{
  "attn_scale": 0.125,
  "init_std_down": 0.0,
  "decay_fraction": 0.795,
  "batch_tokens": 65536
}
Each number is 500 + 40 x the weight over its row's rms, rounded and kept within 0 to 999. Layers, rows and columns count from 0. Numbers have three digits each. The size before them is the row's rms in percent of the matrix's.

# up: layer 6 MLP up, 1024x256, rms 0.094, rows 899-998, columns 192-255
# down: layer 6 MLP down (transposed), 1024x256, rms 0.0241, rows 899-998, columns 192-255
up899 103:517523558541443504505499487455476465464533526507471489531522458592509546553488516491482481517481584420492448451523551456494444522512486451493484609475545515513423530484466546509529513498427480
down899 105:441513508576456505466480479470491495490458438561477524524482432547510510494501510460533486493527533519560477501498515510435551457493509529547553447451537541490495500475509554462500514416536559
up900 097:526486516483474474447468541480496415497495504500555465462532442584469402544565525513551498440516480490436489530497561505478522460486505511589462584440547441510487513509536515541521468524467506
down900 095:419495508471471493509489478511438493485573482512452487511493537438404474521492553583551558517512509541482574510507421518567510510508507463598453526438526493539498494470429545481497385522499573
up901 104:510468563512483466541609405480503552502522554526534530500520578545561490485499472475479468454557538546490551571496527517516548488521499535465483515562460542553410478495483483440598504485537589
down901 096:529450495488434484454519557462467482444501499558490532575502505487483452469473499498442494512457495461477496529438445523428499463498563535497512481431510478539600448596475579551484465457539499
up902 099:433490516528447484455468508532492498595584540573521514466457533487442507467521407570490415541530502600498462541567477472548503489464488514513515509432442458473507497440526463510511439513491504
down902 096:446493550449517538545470477490462513531539490445516503482520466485468455492505572451488506506525441515523572474463551509501529474443507487559505569548539543484465459509504511446477530525541490
up903 099:533539495475501515472451547500495480531539447557491469475495478526521508549543463502498599476544555472462460542490433520492567497533500512567424492470468549461501501558529545460495501430486453
down903 100:459518431446455442551559502535555471533552524453494539517540467522582450603451523464533393518452479461547492510524551518485541495472522424529573510522494448555556455500457436565584531487513453
up904 100:530523486559512469443525596528523482565445437467523525537507466491557521448525473506466384444579437538470485495456491458517413504473564456543531517448459502500622473516519436494483539499551517
down904 092:539535499539536543502540471509512480551482501491530372508570504498493461551498503485539546476437529472503528464533484503569495485507475514461463586468540568509533524487468477539562440531482465
up905 101:509475461530542513450487522466510461467530497451474467524488501561412552462495459514516516561510528534518476529572528510503582506468479512562520540549513486510529527507509557523532511547502427
down905 103:486554504579550507510498524491401463481548476525438505467524506464525439514445507489460557515502467500508442495474536509563455527461592532490489480449519509487496497423550508400468495461507471
up906 104:475494414518540491460493506547454553516549546493537552534509551491483424494551497486558512475474544477438454509505501532442516469514422404508551488533557453523488563550453552546573491474464478
down906 095:495507527536554512505480518484519486507560488552498522499465482507473466423452524484446562465464549541424503545474514496568534495483531564431478558508367558473491476444490523490453558405520551
up907 093:491494509484454509510486477530491485533500431545501443486551531452454461405473485494500473502506500493446517552549441459510515530567534517505443531478472473600580474506506508561455521480482532
down907 100:478528481474458522538481433563544525433535508487486487511538485416510447480476499421547495504440552375543534516445547517452499503506439518476562434517488515560472549470495502511507526457458527
up908 094:591503551519481528492464481456484508495544438547452565508516489540512526491541419525538510577526516547419497579488509362501472492573487537489488489508494520462500521439479495470479546460479466
down908 099:501521488445458574463558432571501487565479502469493470516527515495515504492431522537450526525550531533520508510521499618530533583420499538537481458516483554496484399496475520477518449497521436
up909 104:513493429520497460478544480499546487501521556534387446517495499441493499510536494465494501443557534554481485489476489498559444398476479496470504534413451424456529522489506524481525555536407480
down909 106:534456397518607527495463525519538542520542502506500433509499474492471557557470494424486439499494455480496436533527498527503516525547466488575456504495456489527524483501442472495453498476507444
up910 096:566448527544462547551476470558515488553513474547474458508494470568525504476415515485592504512550513503446474536513550486477520502413496450503533505463544461551479497536505454556483504544514416
down910 100:450491428534478528518534467510543521460482555495491446527545481482504537440527504532491486493540534481491532458491636428547427461568516516497525499544535532482597479460504472476454456439446492
up911 102:542479510503558502508542458421468478501506474500510539530493502446528498526486483515551496537516461577437508455546506529527479461410568478487485503476481541484546463541482617506562522485450552
down911 102:512490514434468460505494498529585555434474477496489485530521519492521501543474533451453569537508528563452436545454498527434492453548439496569509426467505514431449495534493517443480527596519436
up912 097:469434490482457491488532499519526527467523485406491592446594548461503471510510532478477463530444481503500553531501523498582496552524453472411460535544503510480506480519520469456448564485447525
down912 096:416513476431478520497496471510463484513469509510455491506449479405530472489449591482503468541513411511449515513538498476458532485522555530560488529461478513571563469447398516487550492531476478
up913 101:507449541549506520463591466411500520529516548500536484469476468480491534568493475479530464523529455555513479516493505472454488500517547473410524500514514493490465511508500434406492454549562481
down913 106:503486572540495527467520493390556569530455515480513564456459501469563459487434502491478518474459633529485547543487560539489555459498511489434490494516507442600424445457464550509514506550539433
up914 096:518524415521581480467430520474473569511519492529475417520460489503556591478510534533528509475516505466458451509504454413471574481570532454537451574545560506474510461471501474528503535501447535
down914 097:525461507483438465481465546497514429515450523476486480493522562497509475498512457492627505549446511486443539509461550498551473541402497482505568516465497619513540418464511515526481506525558491
up915 098:509492469557469522481517507487491514506533455459420503473584538451480472443563559510567446524458484489509477499527535502514488434517493519457493485519568476515553552456455429532517441507484451
down915 100:535571518443462481496463505599492478562486488495458473514469504471527483485499521523490538504462464458546491537540522482408552485535538547524485476523469557481417579484521467497526486537521426
up916 097:536454446417455498419500493485500448479490485482564475531522479522512491474521466468398522585498527384492515492481469449511486607535509478453528586411454506457511498491456539470535503431498516
down916 088:499572470449503483538534489443472550562495497447522566490495523534554529458475497603568609494478490514484491468478594467468527470498438533546537459498516465521519445526478525547521531530454470
up917 100:475501528508493537479463478479498527420568469485544616504502502504460512410508429511511532521503496518540487488555534477523480494501497492506442443473515550486535512429506439453476523490486508
down917 107:519498485480559486526461537495486390496520482472407495490462526530483569504519565497527486509501463543532465537508487492486509546525480453502497476542473517470500522540551529448525490520618494
up918 097:526528462507438526450444468581541536571544559443499495518519478456486494490511415530462458547417446430457532542513467525481442498504455531560520449572508433539470486469517556528588494521464540
down918 095:481481509551547426494477560403488415423515458484450540489453516525515542467456551507571565470524481523526467468462543437478524531536488464432491507458543528465525556516523507524439496551526402
up919 103:576461470494425507502455525459505534448474502564477494488461446499466494492475535481452607586473525496415483531517558508465493508513510548423495458503535531498563597542530508465493516499386549
down919 105:515473518490487478438518573395454541454509468512462426503509544497560492517475467499474593538532481553474489455529526511491516451576504452515488425488529562431558526496477507500458515456530536
up920 098:458522460499533495460500495503475543570541424478501432513564494494527554573585507489465459494474525504478478432530461498492499490476406483433502460462469458509542471439525470528426479510492546
down920 094:475487511486494474554507519568532485448496533528516541477475516425536414426522482458517484540572456489481488605473466460427474484467545482520446552448494486578476505606458579628519498483540527
up921 102:477518531507518470544493522484537458492511448556497409555557486481515442468524565496573515515518552511475452499532483434537447506460476514481491491483546453443536525471499401508500527509540498
down921 097:544507515460484414506494473474491528547497474516514531513529481522585413520407525500503526498521545518408480485519487451509554532490456563542547422459479539538542608549442526538449505519562465
up922 103:478527458513533423521550504557466463424443511551443527546466500484506519477481450530519509473496466518481498517542475508500499437544492493453488524526426592544473468404526540519600575503523474
down922 097:495469483533448445482502549519415531520500544475564457488518543526485520511486566514466446528516500525544512520455499466508607519521505505515463398473505531574428517495468529518461423491486531
up923 107:495478503487531575488544558514531464523536509529492544552505518550561502472538435501548508560490528461528513607574468442487417547543495500530456513485519525492520549519469460529501417483506447
down923 102:514466559468526474590538487493489496485474553512450450518485484524501550478501513524441580498524439544493511533447428484524555498593449556525510491523496437429484530447530467450483502515504545
up924 104:505607442495470525528519473480517503485526474458492447561520412513523512474463463472489529542436504442503483461505510511535520482436471456476508484534464554526512445579470525511503496494505543
down924 111:497515528440487510500509506482560497551512620499586516494463464514514501520541513506500375442482456494481467525530496467430425482469476487505505527443453510596532479533518515552529516522466505
up925 100:538474600563463456490491485504494446498490545522486520468486501466567529604496529502513498449442523506515457547492493552510478455452535498551504511488513466481468553505437447481520502582471488
down925 099:452562614488536463508479483541502520508549491509543480480471426473545471465475490508561489505419509524498496516529507591475530450500461579511491516559529520484498437528473519536448474558557485
up926 102:485543411520498475523494517527509471427559498472515511521532487481436476473501487477528498441526567491471505474500555494420526571464526519478422430453507516514580575493531538411511507517525446
down926 103:521467539529607466454440492506527505528456518449496529476525502491542466585568475497572456516569569522522535436535500450569545453542507448491531540468529477468543476515525491528510529470498485
up927 100:458542469550524477547475514515489498493527499556467458474485480498470578444511462543527537477485537425466540500559526511506448554503491400518523526444473474466505485492463545436506551516485528
down927 098:511478488514495482478510479507441483433496457499469567546538521506543485449495464557387523496480469477475486422506485488487450497436472502528485524455481542554527505475495511528538497480527541
up928 098:468538510494544460449523498591582459481490465495510525517522536555542584492499518528565514532510464463511535485552458525545543438499412566510517449502482551515590526465512499516514540524494497
down928 101:419508516545511509528527540462499472526446495450475477544468512442471490387513523542464460565531586497442550517508487513578471528449605424503477460536527455401462448515476473463459482541469530
up929 100:490450481497490527465506489462471495556533480470527472546528579497568510501528487554544575473486507459415484506584504494489489487470508497487495494437452494520512521466459489544459449469454501
down929 097:532497489546567476490476455524456513478523431465506491520562427511418487466500462515455451435547490500500515526489487541538569483472479494534414484438441440538497550426443484451583526524419553
up930 101:488427519554512495531497478527529536471407517535462515561437564491547508449479534459435524504467469435474466497477582473561461493487450521500512531499508536505416486513421475518542437535430531
down930 097:445468469546470514540506539492585495488500510471457563470542485453488521436499512454478601571511494493505463555518430425527532497473511511525540512506543475512443418554482469467483487474503565
up931 093:498565574520479492427489446511541508490430481438523490505530503526488493513518461480504432485495479491507567466502472466570453463476472516583546527435509498508468559554485570496495546572511533
down931 106:502552508450567572470525496463558488516521458538547498482442440556450532536480499457497510492568544491486556484515468525435551551495584499532464446476459497386532509509478434459554539494470533
up932 106:457454515517505503512452490470571553467493505491505478500509502499477460439536528569437463524482538513480533497476547482552523513460495487484511475508438533492472523524533509543461452583442501
down932 113:479452446570467523526552478490565497475497492487520447501578481510473527543517546489490477514513505484487536472512450527522496494490581509529549525458533444538574448506473427532463474481438510
up933 100:471522511561458445380533497495574487505503479488502520459487487495459524563435481526560530507476529490399494554484461450505560486510567390493424503501525455555568549500507498467473520448448509
down933 102:511546492581432534535529505391443487504474574492513540488522494555603506444576485496502473543567468541541448489460550518508479436499535491476483545480465433468503507438576479516534467589509458
up934 106:478542463457515512551492480515486454426481518550444496451475351444488506493478535603518544494547501497507535454538577473496509419459462526452498500523502506459566493537487509535420460461534508
down934 103:522456500508475484440424507510503443550497508502470560611514539572501528484572458528484535549516489470517461440507502507454532529507589491488477531496540479474493580465521557531510530507495413
up935 093:498456491544437472468482443496527488502584476545504448474495482520458536476516468479513463514528468481543518465542388550561518533510465543553528425547440505531475479494512524502521564456441446
down935 087:465526500508499553494494496478464384512455462468493485524477476472494566580492378487494520505477506535473466489527500503470420509507514470440474523445529479475498450565446465522480542535568550
up936 106:538484506442498519487445579512524548504600465543585530468470492514497512501420474543552546518525501446439488503484625488474498486570454548470445504500429527528495467514499545494586484495526555
down936 102:541540514476511499565510548499432486486523497563498472484520470422513521518560523520544480510535456505533513461558535483493566573472561467480475442493564535508462598453514492516478478525520515
up937 104:467526509490471470520487490503505515525486574546535504519510475471496468390511528562503449518471432393565452438512488507423495482478488490468533507512532455535456443483497425501465511503552465
down937 113:473564422405483509544454507485539526499548528460521405454524442446535531527390524554511481541510521519529465510526425498435492518473527547527464458483505564467440480526474463539521508552540448
up938 100:536488581485533560430555460521553460465450513484498538533444451513461535487476420450494571471579496467511478460465495489549470502500527520417418539475483596480416526445517514491505548532511518
down938 101:500506455511514436552433402402427452459519503509465434564506460495497483505501515424437490561502497551483485519529603582506452424518423497480495480533466504524490485537505494479464519526557425
up939 098:471500477462438532459430491495560487519509550472508551581505449506486431471527541554417460504458480452557434549536519485566430505503526557427535443528490536468524499529596555548557489398496471
down939 100:448604440493532494483468450507566539445479540520537509466507534611508531472514524451561556466446511473391526386504518516468519506607467516519474527480481524494477479444432465463507507486539552
up940 101:501557527446510553529493471510490465465504441527487506521496507486506456516533471498479539436492503497554442534528499568536505474490489538459455479459422524493515501462504483506505479504545417
down940 101:462492433489555518489466510463459507485490485511546537501519559531483520518508560509466467530502565439391562518525549484495477475530501405543515497489553442478532492495497524461536496472447560
up941 099:463505462565446521481463442496452513488576449459463461577568492539488544524501495548509487537474463432546458482565535450466536518505486515509563520486520511472466499492484529583458445488513483
down941 099:523548511419544562484520494420500476416464483536571510461537486458555490472499542517511526440531473480464511441507502557445490503544476511478528446461480472518516452558496551474531476539467548
up942 097:508556514502545558531576480466522468483485562555485528525479586498575534507470463515531548513536557456493457519433504525442514438475480506538498518537548466492422461521490477636517447423473545
down942 093:538505495483504481547462513508529471497533533452474450466575422489552528445561495408479470465502459486470559487520558492477469570523493478507498480390467526555499473463483521440542483515518482
up943 095:509446545539498504526544556451456524575483540521518409552557543414554456517456518507474417468528493490497556508489553500528571468655523418479412549477566498470491499483516467485468613533505544
down943 099:582476532525512477533527519529435504468529452521536451592434379477532526492559504540452450488537451476486544505495585528496508499447503514575514569517441480487536515469452465444457463525472503
up944 098:426538450566585463530404481499547510529505543543521451425493503589440528474460450495472519514505517466528449519467551530547493527531496526519566516469511496501471521481509519449475471500464476
down944 095:508513530503471489435560493500448519460566582496482502548510475500547542446586461482532448482515545449490507552422523451412562465524541495472501537543488527423550511476520447426535472455533551
up945 095:447539476452508430506497498545488491498455547519565444574503490488520533465533445473517456515478485516503501505484513508588546520448511568534446537525458574545496428504513502497527493463491499
down945 103:557481445480507519509521566449439507511543444507516537446556463458442504509486503436469559434485510470434506572517604481414503475455475490506591493468450477510522549518454438444483561522608534
up946 101:520503529466459475440531537482501492521482557433519480559508439447516541508484445473541444493574489521425494548493491471526525432498582486492462520561426555521499498482620418490492472533470513
down946 106:495481466483439501506461494507554476542536562496518465532504540481451435518496496550500451554527461583491534484519523524503461524481455506416515465432528494505564486542494436540527520489467401
up947 104:508503486465522435518475465513485491436500501523539533473521535510426459519472529426463518480469529539491451515511550478550575471466488541480421525540538451491517528485523452523483497534470568
down947 109:529491454528468418443472485448543450559496523530448462391482471553462450517554469560591532488531551514488467487507521505477480542459466461525501511449530460472469483509494461523477460467524511
up948 106:485530456520487454569543501521553555455452525560457462541508494513491439547448512500387547441493497540568492535454587541516538528530536448467475584586488478444572506460507441457481545461507520
down948 109:491524512548473491469518481569451471479499496493543465486528474564497512605519533491452454522466498440488547542476443450515542395465484472504488547452558529536569483477525471475493456518443494
up949 102:479491491561479526525500521477502526514514478517462509475416465474475490527497561542430493520459503505490549549499478531469519503447452440449526473470394496526442517475527488548560500573466496
down949 108:578496477525595474435509520457401527475479451542452567555491525552524550491484551505498451512510518562486498567567472481560462468506493521491466471558580427569460461511462545460455502543429448
up950 101:518515511480581436522522511538510480471406544501456493559529496449459493477568520428454477492500492492499521527559556452535506514513518440444530482510435467476514577531493411460526496614535423
down950 101:553499514473441491565451522386567537429538458472515462420475460501491492492419469493577553505500550545527506477455506513521499560579418536546521549534515458500491521484500576478501560449456532
up951 108:544516528521435495494482496545449472435501534477523486473434521494480476549458532536476513494485453451443536502480483577547554474453491512493455529499469490508580469525575564509546474480529621
down951 112:534518512496505593522443524528563549588491521528457512534471508512419503487436471530485427531555471454514518484501466488537467508548480519469497494584508470473558502507489522560515503504519459
up952 104:502505533485458570519543450464535469546529477510497475503561516516526442436564525489465500577424432514484509534520434479489455489462471485475482438489467502496579620466479551528471436478470522
down952 102:459488434570530557432535585501537522497502525509551486492539527583497439481571540513542433477497521485527414484468462476539486544497536493523489515490559454549505466504505439618458448514454483
up953 098:476574526479445504445535532484498520512600444484465485500441536546480454538431547529542477527502536504501466498572443511509516515448515468532570468505523563509526446553503470609493596462463497
down953 100:442504496465464463481461412538545555445461527549540466443483526532450491506489588527477510536537483570467495506466440545539459537486490510534516487562478486415447501444538463461512491580510471
up954 100:565519465458596508470455442569480458461485484528574506442522519520539462545530627420470550534532519503535442528556541530463490521469503530459470493528457545464466555457498517524463568566459537
down954 089:450459545500461450532519539477466455505503479542477505531500481512486495507524430540472473509489472473433482457497487503472496436562473406521529561523483483549526510551442482542478529480454473
up955 096:541485449536496441443517511486494530520534502491445543514410532511552523502568552574538522548493399531518539459529500494452525453474563532514472554488474431467510520559574493546481432535428521
down955 094:489496503497517602499495482526525552538465493489531469508554518478538496418481461493437457472500518459527425428509494492482564540470476534450504541470462494507502492580545523543531449426515540
up956 100:470506464518584397530392505483453472450427480475454495486438477490459448462519470543529497471572449435557489483496488493560506449537502570568478551526521491489606494500513490457512565518512449
down956 105:464544523545452518506484578470585473542485518490511460461499507545510547514443470422507547526490525433454394436433542569511487491589481490460501473461539427465533519518500501476471518549569483
up957 092:468464468508542471493553508477503454514456492526513503483483555498546529494475406493534518552454474472449455530531541531511507497530465591462533394525549515520481440502451474494458430482483504
down957 090:515506521532549540513531385509464463477493487499501519492519526479431495511541597401476566476496500496411455497493466557552502516531512464501576503441447445461516543495517508517540522508482420
up958 101:518439461482545458510521515521580518440552449508543560454446460548501565448556519537454525514523483507545536525541486518508452496469465400488489491552547562581546548493478471524441478519469523
down958 095:493527591560483551434487478503502427513421490519378467437538520470535426488474480551584486428490468526495459466534446455456481545481500570507512485440517522465458493484521483548433486503511548
up959 099:498452514517470445556446464586546524500515531494510437549530436528514517491536484524477460459533527511510505523544543466533483477529489496489499447586506436506565546464419427489426532493541413
down959 090:398467496479547501433507442475521485505406505447533520501465522466469511527555552588559539452560526571425495526491488506482472501463533487418527560462540499523457471550485509466447526479497522
up960 100:516543572510488432520493534475481509521509451492478457543580466545463451498493509487497436495539547452506501513567497478528552522538559537485514487448474457448523497470452501468490521405508483
down960 091:469507454483495483453434502537455506483489447512511476532516577444514498508578486469460470453469524499533507411510531467464487505480482484505538560496534589459474520472519498524513449559468434
up961 091:515446449434497498520524520492546530462521456570448499460570448539500508491443448526500445436514480494530500463510575461478558583526486499579532442482515516495446509516511432512504462525461445
down961 093:450459512474511509492595471382496472545449461510529370539470487498569486506485469498468543514497523495574517486525452520440498437511485457498477503536544531501508591523482531442505528539456563
up962 095:432546523492557483428434474473562498550481529483536459450534533478534521560523508520553544428503539457504476581550473475517543512506509409501589433501556434533490515493433530472516498498527470
down962 097:514488510541489489446430423502459424535529484553445540529481528480427466506514519552454488475515438498445491483465560532506503518568450521517498449476458514475515536519502495523482477477471428
up963 102:467533533481509463482487502530551477492558427409521559470545473516469483522566467520572502486509489548434470393530461460436550465518485565511488492490438436540505466488535471529451605526517518
down963 107:489506440446397524561441478488491434553518525515450511552487499513538455483579548527541547566459468490519529544480461524475458531596417483576476519546578473530547575465455530427507493564559529
up964 093:510524485472500494485541564569523464457546466460522505523509453498533495480534532476519495451500496520443504451413533533583583494505475418521483480473453509463523473427466568495588575535540454
down964 087:443504517511486515534437521426457518572540495494490532494495532518486558534596515532529444545470536504503527572512465472478502577521486496505487409460546471517427580578533547544435449472507503
up965 099:538467505513472437494490449485465542481482498565450506507481519469469463559531554471496551483512517486441521522468493538469437449494467475507531516477479490486604549492466568529461508485452462
down965 095:496513497480565527500493519530500450471549483435457531539512510562414554525469455447389497544548537485511512585486538513563586598583509511579456382442507527541527512514604517525518518496595468
up966 099:508466536519443476462503490421507528526569491446556443531471554577516456488491469522542521482485499499503476523477460491513452464519536514450405497492564510516495539574524469477488422424441572
down966 098:484487518483514494558459531486546436460485518562563525526496488480527496417473439489474487535494561486489461478477486488499583511435548443532539487550484457499533513520452522560564521526443519
up967 095:500565470482488483591483518531470528488429522475462472467533574490588547514515518473559493541523483510488539550540503481454462425588472534492484471526503543489511428450459453507469590493530437
down967 102:508489451458492457473489446511525521501486496518543433534514492529455481529466434510451519432437428506538532531457524574563410517495494503474469425542469496515472524572509458495532489533389513
up968 102:470512476476490492433502521541565366505449457521475500425513571487473540482450477515571500557504476537568539472481493497468517481533522530512457579533469589605478457474535530470552477476465566
down968 097:483568547569472469543492460501513559493490492453490516536474447535525508473536456474436502445530507510446498517526485498508429513510482520489484476536487427493479486522543457533496542529531446
up969 097:418492461497503572498522484486536482438526470585549539429531502632546500526447518549591539468451460533466558509514551581553452505433478517470435535555493516471561520514484487563494526517488482
down969 095:498544494474500483489575470558459483504448530408491477520493512434488524548496534550408563517561517516572520434486442454507489526550520455510505490453418509461494516481497512501541483483454467
up970 100:510481447512454512553543496479566530486477495457455489500521457480467565517397497497558504504470502489556614521511484448540452543536515498471518530534518520420551500492488487521577523514544562
down970 101:536483517531551559533499454517476443605517515513581477498494527540477500503448565570398465551544565552506542546533508495469548481481541457479539498455494507499447565478530516518508525520565482
up971 097:429537537507477492440467513493490476549442533476515489513548469488525532529494482516442547507476516488516481515491487518494488498542467495444445541499499537492455480546571528493501532500491532
down971 095:479475454490566568466477489402491525432542448535550549525509493501484549496541441478512461446520512536506550454485578486523542448447521453532532509439552397466504522526497525552472532381507508
up972 102:516432558511518542542550486498479500447511449535465481524461503515514478383503467540551514438503528458530497422539452448537400490536573511487455486446534551464460511529529498526498485594588511
down972 096:526492520535488543469498490558510504486481537521433547538511548521433478474466484479476555563544540491517385557415431563497417521497581499508454454538468518480548517487493466473559516464533456
up973 102:491431473483473456471493539447498498504593476512460454514549501488485499484487467433487546522524494459546529544578535505496543471507595449466528596492426457420521437455414500461491600467487473
down973 094:500540483459466465568444407475426482487477579435484444503503517548509522466579513575557566484511492481527513552475535482477479500466461549527494487578530537484486526569496436490482555534488545
up974 094:460477475490563539499446547482512451500492541507500487491509525558509436552520458447432500465540487463523448527503519512440475491519520461524563522516471499559483518489523482502469531521529537
down974 091:518471533565515424534510509483491476479526456525554457454428512467539516479580461552558456551535533558449530509491540493581512486486474490492462491482427558494449526506562543460445518455554516
up975 099:555451515510566534491448505477476548503475457506494601470475528508469487475518476460559530543506484484494523519481493510421549445413477469480561501450528485486508467459448478498466495494572470
down975 100:448542471425551507502517510520523362496500513565495494520548509521499493526508575507490412459520505525461461502444544507516475505578435514429460491530527473539576552504509466535461506513412489
up976 091:484484511488442535525511508525560486535481464509485538450543478444527559499440456528533521478511544479476520538521559501496478558560547565502468478398457446491482569488534503424532569531531473
down976 093:477499507513407528432442478434469530417455492524528465535517501536431516476557471542505495519454477504540568450506438505480509516481466480539548483572489512468536482506473508515504467518490462
up977 105:540501464407523480487598529500461453524548491496490461542457565576502501532536444500594463455469604506488527507543439452480485492580525467495493493469490479472418450549452498499484528493545496
down977 102:479474555503483517433445521465460449548496532601504496565470639580507568476486493502548507519559458547532505484537522501540499409477534596497493463522514502473479522511599470504469434532546456
up978 092:416566450502447474451510510535482476534420505544426578577553493473517553521487379507503505476539509510540494546451489499528478478464453578525493443473463496511494519433514438528489512496511523
down978 096:503466445479532466565491507505542507502505485489519554549534567508484534445487563463489548535457482376512482511500479487557531518509499462493468494462546533456458533572481565444500495470494483
up979 096:493508506539460491466471490475586529471476504518469453460571565561558524453538558508557481444486519517553491473459529521510470500367514467437504603483505481540556405446443536522439486562505399
down979 097:515563511476489521448521453458495491544551520451502537508455530506524521512450498579476457444504500406505504516446592495461532546585474500489511369536451525544499520494564508421568501527523494
up980 111:392476462453484501456441475439501450546469534530542475545464533478442567560463471506482480521559468542455545525537559460458445471480495443504484478497510537525461506495512587452554519552467546
down980 109:557548519525573542500502534582565538474567503454485518543515500436385423514563444516480448455469501480507456458506482523507451541562460549504529491468478486528491512519495453549541557548542567
up981 099:527523517540467435464487487576514450495448589419575508433556538522594554500493480447488557493522526466520559511510532456584475522493441528521495493479559513527434497527577528491467494522530486
down981 097:521548592517485536502541436472529540490529382507441514511520488528504474576491486449569544510520439551477510492429475472540539495520494514448448556495473475470517494529397484502489527490445452
up982 096:514429508471498498459573515440515554474583522530574496527542510570527492515522507566442479474450427515447522510511546467533563512524457475473487546499511449533533517543490475526494477496508555
down982 094:466496517482454494505461432434478468461484483484529550472522487462453437477485531477491501399450536506522530493524554472534504534547554520564507482462505520539464449519503504422509526453543491
up983 095:536538534463518477505480505484504435477492544540484464462464540467504449461523557550412473482509407493431521497478511523453558547477513538522536512540434499485502468578511553464482592417505512
down983 095:520451406537524505496507551508516592494538519518518513489465492527442445533508447457578488569519539470552458495523497504446497429519488456527526425532491468496479562434546484533504461501516476
up984 098:519498524541508510438442489477523458533550481518565560473441537453497492574469546514549476508517542503449519490592455537497550491527516534468547448518448429467461519572487530408527522508485439
down984 096:490551538471484484539496440462530486489547437428466529529469496544447499508489492485464495454513482547480471486558488472505455517469466448470476525473454449487586456451547433443495494494563543
up985 100:556474486423494491509532531484415525591493545492417505506540520513525512507536553530488496405518455450494530478553459530476460445463530496515537520507476494487544453575565497564606562406452493
down985 102:481475489516498500403510499493472492475542532452545520505555421502488474507489463449507501547480497458498528502545489481498460526464533494549460510481488570509486477541446413547547464597577500
up986 095:443542535436466460461537467513490499502431477462499471462542545490525492548504516498498582478572490543424549493518538521494530507573425508422451449474507509435504493479521523518556535513512523
down986 098:554500502470483527509491556476448457507513548620490568522467458486440477480504507504524471515471484526462533468479504550542464459450488506518446554532488442503514468557471518464536483515474458
up987 100:480488503509562542471478498479471484496543528393494546454597478508457527500498546501474536431497581464443495555503524410461509449516550564454472497460473492542436498493485542518444517534475468
down987 101:454513515524451570482374458566516492478499548432503501468509533552501530514564522511482454480501450504496481524541521482524546508477423557472554474547465485440530484510507448456424517466472491
up988 105:511457473432447464509423513580456470477533460557442527514541547454528478544470472528496562554570494462490447518528521447546529463498513518475523518400480531503556515474496511470465572475542497
down988 104:464527570475566519536562538516444445494496516472517521476496429519523492511488494551510515514513480487593497549432466448472478509518485580467526467570495455530485523460459494530475453480421464
up989 100:453494553491481529467469446480488497479541505493479481489477515525477495459500551531466523487474497560554517591478451525481553545457530516503489522529451483544548482504470519545591538528478509
down989 099:488583511499498482458546500480537480455445511487515543518427518482505554499433490511476436475527472530539484523483487429435570464478532527550452493506513509451513480387486457487410469511566550
up990 100:494476497544501517548482553463467476481487561542463576562569521540561529544485480575499457552492482455469497600522466497454475431526531479366406563500446545458459486488474522489525472508528553
down990 101:460544474491433589521541566505569477473520486495505422376444484482494547478517486466548538529523500488616438530460460560533501506495540513473482455438478483542541432511529514498550449513512507
up991 094:435448475485533449440480478566584472511526478532553482464479501443467500482536459504509427486530516463424514481525500502473417430474479546471482547502494447457446514529476517478532531514509534
down991 094:572493613539451581513504530427427502476495537494518459538429571483517446520493475577497565532495499494564505473472536473508489465465500443447544506514449512530473494500487466534484540466495544
up992 104:471513428506546596511470480536463523542454581467516453454527561522555489449496464453455470479523423475466478544587434452475547488535466574491496489495505508564447516547569507522480488558524449
down992 102:552497469529447453459467445514512518534497516469490500508455446540497434572420542506525448597499562526519463502447466439526450477509525494552558441577554502401506517522516436506534433486517507
up993 094:493536473497453542579517503459478485529478483547547492486538518537491460504476569557485469499556575535471553576445501470480441555526522474463502484451509500468550507410477481532488562488475487
down993 093:521444486503547500545475495515499466499476496537484567556561423474565458539429522468496586564402504555548506503509492484496561490535550520491500557453564436484469472489540525504547428473507506
up994 108:510501474459540543517467542516529460471495479548455521543592522465477537460450525529486460565524508470487424494518497500474470462490550522569518543410520515484555470476439544520518597395550554
down994 106:484452518467504536570513511497542492517526553505525469526424532557439484518570471530547544421433541450565530497548502453513466547498515450518420504423531522440526474530555487533503491520616492
up995 101:501480543535553474468468489517491461488528540475457501485496528481527538448512531431547514486544495552520508560604420501467479483490525452474504453455548461501493528482521501527586475502451536
down995 106:489477445476499517544495498456534510558565536508493494479493490457538536484500514482532468515476517476510473457574514515478495527486515509577466513500498549425506531449495556480457548443497516
up996 099:504526464508495458483490529482525589528500442512441506535450451486516495571446436489512502445525521536513500469479510515553541513472535539518493492468467540517439450485517505496518462567504495
down996 105:455466494547496482514537544511502514507465537505457427547448517523500483462499546489452509464515525512452483568445455487506528518553506479468575471404427454515503456411513600530485509452589466
up997 102:501531554448526488542505494517510445479592526460536472480514527556537421477525529462542535537517486507484467547477484541505482522470503503523521420517467565497446495495513526492473482567478486
down997 105:468548431526508517492530483467564501513493512499455476558550488496517573416479416493513467515504507516543540534462457525473540474475539542488528528577461442519484471516523565521490519496531543
up998 095:530592496470506457450485539504511471513467437459504478440447498548566466485573527481530465553461548517521523497528513446481465474533510547546499468456528505445533548511535533590557503524499410
down998 098:507435523463531523542528471485565553498478455553539487505524472437501473579473536491411555458543473482495504525462497479534519513549504526473481524556391514448469519513480486458548445489503524